From a checkpoint of a small transformer trained on Wikipedia: rotary positions.
Each number is 128 + 32 x the weight over the matrix's rms, rounded and kept within 0 to 255. Layers, rows and columns count from 0. Numbers have three digits each.

# layer 12 MLP up, 512x256, rms 0.269, rows 64-97, columns 0-63
113107151142096114127128103112126118139097075095147122222103108117092090108119099124063131085150109164139084121147073121161135123134174146131144148161145100118116120049151129139106122172117132
107065160146087131128106175117148152122146147171132126165150118142153120081140129136056064160116126146161140150094125152117158083101045154069179118109116154154094098128079094151119133150100109
111060115116190140163107144134118136162141146103149149109095118137113109072192066175146181178092121196138090110141140147132192078130164086153111162130157082157122139112163159113092120173137046
073097130058078058187140123106094134161095119147112141145096132165111184083115130140192088128169141139128142155124154138165097159091029066121130136146175136060156110111105105156094149096114127
193107129192118080075143097156129144157100134183110127136106113186127079104075109113135144163119121080145098112113086065126186173188159103180143185134104140167108125046080117108114163126104044
125127118096079151094113139101126121078106065145105131113131128095094180112127082105140108140167125138113103079116115168166121154209122170086154134127180173170078150154141172155146136127097168
124089129136152149121130132168129082152199151089161140134185149131161151118139128115160072154092045122149159163103085097092174113092091151116132073207109131145124102113039168160128111127115136
085173203175130076098143163138147113100166115081114171093171140150087100143146153170134176101102097111085171186086117141134186137117180091113158146103091072134190094106168121151115106147100068
144119165122144119126135093137127164192121159108115170116059156127116135107072151139180113093150171175101137140067163145160108126194123179100129109097114150106145136115124107139180140091173152
093154098097121096161148082144193079138074146084160105123104128126168110085124116176189130137115089129164148118179121149128114125159128148168066135133102047142156113099183046143130086140197128
114160145069134107190146076212104139135165107173069167079075115173116119106178080105061079113136124160200096143128142118148150156147188156111062153087130144129149181103117087169133149159084180
124130165187127196092154089124107108122156124153118114112086122175089104170098129113111131160192110165137119227190136077132192150189116110156118128077149093136118117128141124120180147202076149
096141155103149111105124121161151096088115091072151101141130165145117173112134140121134132083185174098111145184095123067131156124165148124128125133016142125179162090115073159128088146128144144
136161123159100133145124071071168153095145163117143130122180144112085138140093146113168109107130113152169136104134128065158067065168082149192110100103155098123127158092125059133123089105084114
180105136119149123164118133104155155081167236159108201127127146122084139153173109176157166083095161139108166129129130164118127139117143159130079057110088095158171122109147088081105090147108118
116160119073125130125223140144094139176143114116121215131151123147132074109140128169120100126155100141153144124156115156097119149075125086142073117144145109164081098133126164129188093147129109
154144121122096188132091121135132108109132100117153161183117129104172155194138038125110089128134146134182085136122156078099159100114176093109103153157144159204211150119094124156125106129086131
134102079112085130109159088186124136122153144100172130171139182133115118097107173151172089092147104140133129175124146120191086122214144144061161128145153138155190161140070121142159121066108150
123195184105092099055099150092144162098097137155081127151135110133126103110165129094146138107123073131129136148135110172094146178125104160100150147075122149106190085097123146105160120154151194
137155113096114103094103124188120167126074069151139146106118078098164116135081121115125114131082124101046126091120169116126162220138133095108099111168133110041162117131102125081123093185105148
179162104159126154174127140094185127116108128134121121125176132159102095098157111116143144123126131142109123107131114077127148144118123079052133145168176101124099123083134133179183173133137138
160152168162111142169132138152157153119121080127198121095186088098096084109131108054076146220162113191097139119118040098185206121124142160177194106152126113187103098197129124133153121108154130
128187097162137124099151092113186103136131155106093135132141135102128134129111157122110159100092132102097119108123178100178159133122127104151115114167087146159109164101122147162153082106106164
126154136174143131130104156116117141135120101103110108139113091130104080119141146210160056091104145106104164119188152149117080054127130123150140141148123162096150100084107105125090132140078139
125151120131143091092093131104082126134156144097176122143140111098071152088127100160135114110130104145115127137155145163176104128195120098152133228147158147098119142113172116133167144124124097
113131158124107146174145134113107135129091121101135110116185110123157088123085128109162087135147182124074120112166146175151164120055126136147141153143158066120191087145096115085127059112038088
118168164127136138110120129144148129093127138111118139119118115104085137106136119119082113180076117134083130122100156058153154135067083162083122154126143099130104163147133238151126144064132139
075130096137120129074168146123073185085106134140101120063168059104175137136108097184117126104100102093116132119122157115132096202105110135143086128062160077099158178107132155097135115093123134
102089122121158162194129100122123102144099137127110082082116117042213131102064121096119175065187195132072156155158155067194122085132141164199101173138188137158088089160147094124136104043144118
127143087130189147156108099112101105150165144151207114140124105130092107107156124087159116128169168106124135147161103160121133171147155128115177128109133124118114132134139117100188144187151117
110165159145170085108095141123077128087123094011104115138141157135139167100148148113145151137122089130098202099140168104145138113078126130190162153098112151111162157099140191116064136126117112
146081128089160046121139108157093122135095155121120113080164062141165127117147101109142116100145117119109147120154126118131171123122102130108151120159153137153070033114178093077113188118152108
133123122117157083170126151100102128103076115098059115110099122138135127133153187196149168190139152157153146151118098102104139147118067098137148086115132125173097111114136135135107166170158154
040153140181141089115085056094092083108145087100088107136100134130069152179131150093136120144061081108147190114075143119106113140091137151117106149098120203122126135084128127151040152126134146
# layer 12 MLP down (transposed), 512x256, rms 0.259, rows 64-96, columns 0-63
144147151194170203131128122108138107110106110050119146144127105148132148130122080079158111086112171124167089081062115139121098148102071109098207171079126043166120150135164115160119126061102157
129091057128025051091145151106106158046151130108110136153116063158132113140121168125149109146084141184117136100142162185162095140106064118149121144164118166167135104124138148095123153158110134
146126191130135126110091107139134128066073124157136071104136126157143095105133174095152138117098201106144085090113101177173154134168087198154205089154160158083140133137122113155119134116092165
047074120110124121184121128115156143126136138112184113137143112158095078117133124213111103114110117121132125111189121111190107100123102135100096103134136141119122087121106095153140150076100169
216095206066179129113177130112123083132101078159098149140167101112130101161137081105174136108138142142128105159118120124159128161090105161151126120116152144129077168176064087073130088126167133
103147110145141148112152097074136074100067084152134138193105125149052071132080111116106129160106120153180147100154126179084123128123133154102109117114137133129057139135066044101162057123140136
118148170161154113176103114150105139123159141089162127061175132112126178106084087082118178126208090140125075105112136106100160117120200061195176144090111111085094168114134165089105101134121196
132081128093107155116145141135153133086078109156105048114107124086120054076139155103186140144127175174171082141144144127149116142148122077085163168156184166142102165126126084118138111135116140
106156110106120121160112085098121099142165125126135128131134080161117150110106151174111145109120083200148172131086120115095116115201092176093103091113085116118128152112122118104113115113098164
133129113153199075149150134135164131133109189114121096101118121113160130121166108121133162145043102127131072102089155073165104139130159097153127115109156134140098114169167133087161170104127127
110155120126171114152157143148102086159095167143182110187153136165101130152103195158145120096126076127158099149135133124195105133116112123102174093132100159093151163073102182108107110125137142
109112175135144131094108077112127195176140135161119123188111120093181156174149127109139115165151117193183130114153128078128087133126078129110139127119132150142170214128132127124158081078188107
117105116070108144122179086076077122188131115126073105049111134119101137171193145156129150127127084094088143071117089163142169132073193165141137103085169201034157060141121132093143188146122094
162179102119095145216151121093156133139070130128136160144103091127112131152116120125124102172085097140143157151181132108171112172103076088112115095087107184101201115107134200102130186168195109
121135145144075135150146086115092134055116132077185106135089160118133168111102128134128117108095105130127122125152101139131138165142147100102138059160105064104095162172173128132118160117087202
123138107163167155117187156048133116031123122129088134128134122085107145166144153178105122183180115122099077123077124119083155119064121147172142089174151127173105134094138160143107128139180127
135101089120187079154124166131149149129117114184164113134073134092114123057136108135109129074084099136093150128118118162190129125124178147158182151155078130132117125116129133106189128122117160
065126090111083173103169153109154129060133156160167152112146106046088164180157169162098122149157104146116103169154216058114111140152172111163142100147143147118129132203159165157068121123083166
137094087167162159142146128147173137180174099116081100119112112165157119127046138147128155169140115128112155105108119147080124157131133145091184111112078194069088149164097085116119140123093113
092127174156078120080038155124164123127103146139123183148130075049131104132095112105135121089104147175132120115138069074219123102151164072100084180134104110138127152130093158076173146022130117
147155039145110165184143180122088114166123111118120138140176100107126166078109163152163138157111192140127210126071102154141135175142131155142146115143058170185097171127137108126089129141112095
130135130124092154121103166154129111104177131109133173157103128145126174115088123155104053080134116131080150055178129095142144150124093133201139134168126141075136114133125161121119098158115103
065126158157145182175122116072140143101107085182105159184136091120149111088091122186118073109160106146154117100198145132116110156166211152138132111087133066140132181094214112118089101112162129
131119083128140094135170159159125097099154127145086092176146138127209167128112116113095149103142078126134130107120161098121111132150151055095085131133100089092148136152170209155091093113088097
075130079177113089111170053132125118142114129113094169115067074068117142155128163153110147168101108141141142119121166128152148155118209158120130140131137130139126155153136122061153120123111054
162135115114152121116138113088147123139129191109129139095080156179100110139120147131126139114130099136117171115073182143149126097146147138126068084131078113144100102177174133116110128120131070
121124164136140034074045141117082074113101123135140105088154097139166081168131112119108138087135168104126158205139097152137115116162181156134086128093114119141116061109156115089074076124129110
149143110165149157166122117106121115076146156143125100113063084090115172173126072145150159103114095166178121149140121142176117122115199124116176171140151177133071122148077164058155244136161109
089127150132195090106106157066097088119162143122163103155122092184144154094104079159168128185114154121195141098154056115144164132132026156118148159092112107129094145143085096105104113150202119
128102102170128132094139133107145141125156108121172208093125101137088110134067150128103170114141147122083106144109096113131169060136166163181059188126178124112090132134126109168142146156159114
113076153109115136169134145123194140174112107083194152118102144120128063113150076094182158121139160160122140093115196083121124127125170087173156153150145165130102153080031098160164153068121170
106150129184186148139153104180130136124186093119142094179119179106128105141127067127127158149169109136101130142105144113158123148209145165138135120123155125121108124095128145171093126118141203
158123103066191176051119108132115146152116098153093160184117203114066105137127069112136158136074167126163124087104109104154081160128155143146150093197120181084123114115141136154111095112105159
# layer 12 MLP gate, 512x256, rms 0.254, rows 65-97, columns 0-63
087158081071166129104115191120043117114093152171115137154157094100161126091121085146107181145209083105061173098173158179152143147146113117154110136159104126179171171113155110137132122055099127
098085107147132162177144138154178084114173150120151112133125128120103162106130185124114071116152130135106091154135170103103137115188136142118124182135168059121130150097094138127154118116126114
091151155098187131150100115107119113128123135096188151087094150090109108158114172111236166145191136148097095113175193146092090130132088072145119197141056153111096117089139076139105147170136129
147158093038134106158102154122112116130075140116194098095163141091150100145147095123136101106115149119149146110121143149102147100135152177108112169186172054152137140130142112156176134089089099
135115105152061119133178124127144127109218140098072095133134070139104147143116108222100111127142140096090157098081129169130144166148120187100139176121126114162120102125109081131105128128126117
185142166117154140152087181126154172092149182108099129133099150201169170176065136137155138083104101139107156082168154127144098193074130139112173106135135203186092081090079119117090118106140101
094143140175106063133170194106121100116101111124115175139149090094109082128111070119146148195162112134109151130135120137152135166117040116079115162149154149191122118129122089130092072100107141
138095110137117172159101088144085108136147072118167150210093154167172133144148169155124107147118117107116118141145108212160122019119089119158161075099124135126106122103160117135152134211157147
149129143103118182136163198106153140114083163126127123100117144115117148126115130118087089082091160109177158142144182165137149101168163163101085143122138143169135142085149176143133117169152146
094133130127156132112131094121158133142117086102141109158106129158153132131098092092140095163131166136088175150155121172106131144123163093117130145143195128115132086185168087093156146186120111
144092126127127149102119091113115184108059151138167116133138101121147198124129086164184123056132140089176138099100132169111116094109176092099132127050146151135150103103149166198139154125166152
204113135136111105166133157148079126160172114141045149138170116131101182111085129100078130128086126145100158117066132129119118109236111096128135179183119132120131083113143160104157118094082143
134124147091181147124128126126093117136086132117128153113140090117121140118109184060195124156125102179155119107132110140119183129162100163158125126121058085116160128098138145173170145110134121
077112175133148106182138105222172099149126145108125089139103129131192028108108170092115105150141092055121111091122147161117144139133140117118157131112159110120134176172096088147165173115141155
095125127037108161089135111127132101120105111051136127146109133123181175143154179082064109154137036138151140131122121168211149102126093111094134139176148118128189117134098112168135197120209182
121099165134166123127073059121072180142105119177120122160122150195203195123160099063134107171077143126126144164110112123108178117127137112077159125152155137110156087122121131110079126129106150
126150148164182104153092060191193159100088137131157100099139148110073107134103116154183157146108139160170162122116122137178118119120121124070129070139108135106132077093120152073177132211043083
124157139193119133106149065084080122088106171086096119150158126130128101157120166129200085187127176131124110112144127157151162162105129095134097120110142186144119125112089128110124102097128162
138117184111072151138099157091142150129084113138097212123216089125145120101151048089136119086144136104133133127115142083076139088101115097180145073172032133119171125149144174164151123062115118
152119150168103103129144102122134103109150163126126122119171164148179173167168157115123102104116154067132085151173157144116096107105109137135130069138082193105086111129098153128147121087132091
104147168190148126178160143066081098130168107159120135109141100097119096094110097165109106116173153172119107144077107115208127191114104100182172120125097095101116114115091152104104122168181102
058129140130135179137092141086128100129152095085100152138127147153114169088099136155061117115176157107137219100164143130141146139139087161132123100139184071125125093054182116145172140128075124
166103130187112130103201142088155143145132139139139125167161082223124115112173161111108161128105127150098116125088143112097106100152119137192103145084129120150163154133160148099129129141143116
144148118067099154107133105080134183127173137101167077155057167147118076174183173133137137130137149128157112122160122107109120140144101038164147167119111167095175157122142139091164175161141183
150126090115160149100089090148116115092128081068091119111130215150185093100094056121126185213149142126162130107083119132157100115183130061074182185148187123216066097152122165179083062135179143
121125106153144177102036147107153110105136057114116085159107085180134088109227172106116129117121082120140178103136119134138140147097153113053123196144105101115123149148178108104152069076144137
128145053152095100163152108127096171115161124088116134101142142132088108111126093087086141138083198105138162176105120068124089135136116065141094164113113111045149128122159081152186186119103230
141114113139170107121135031120154138124115136069144129174132113137086105109154133124180106138143191179119159162143085071106149123143215091156097172075134104107096141174195139109090105095140112
104109141135100115167160113163063099140125096122111150127144142108150183159151090167148120150133143152087135170087198137225094062139077115151105136181142119154105083114148136134105035124109172
095153111134118166104211033187136108096130197130103087166132142121177140205143127151138130126150087109136222079086122151152081056126105108197124138142167053071137174207162143113087130242163096
101175090064089161138101199131079117120113105146110077099082113099087138100106161100117118115137104135133149168121114120090114118146154095108123110146096122167172124158088187189133106157118114
129066104113131182085124158135163065174090135086142181143132160121112106148069192107107171088156093080088098139169119137082173101128158110143046122162148124165100133134115153152111183145131077
087108168122085137141129124130154127100147119116120082103138089139178148100142126130136146110144101150157080171094082212123152166136149121148154081162148109120132171130116112182139136110065140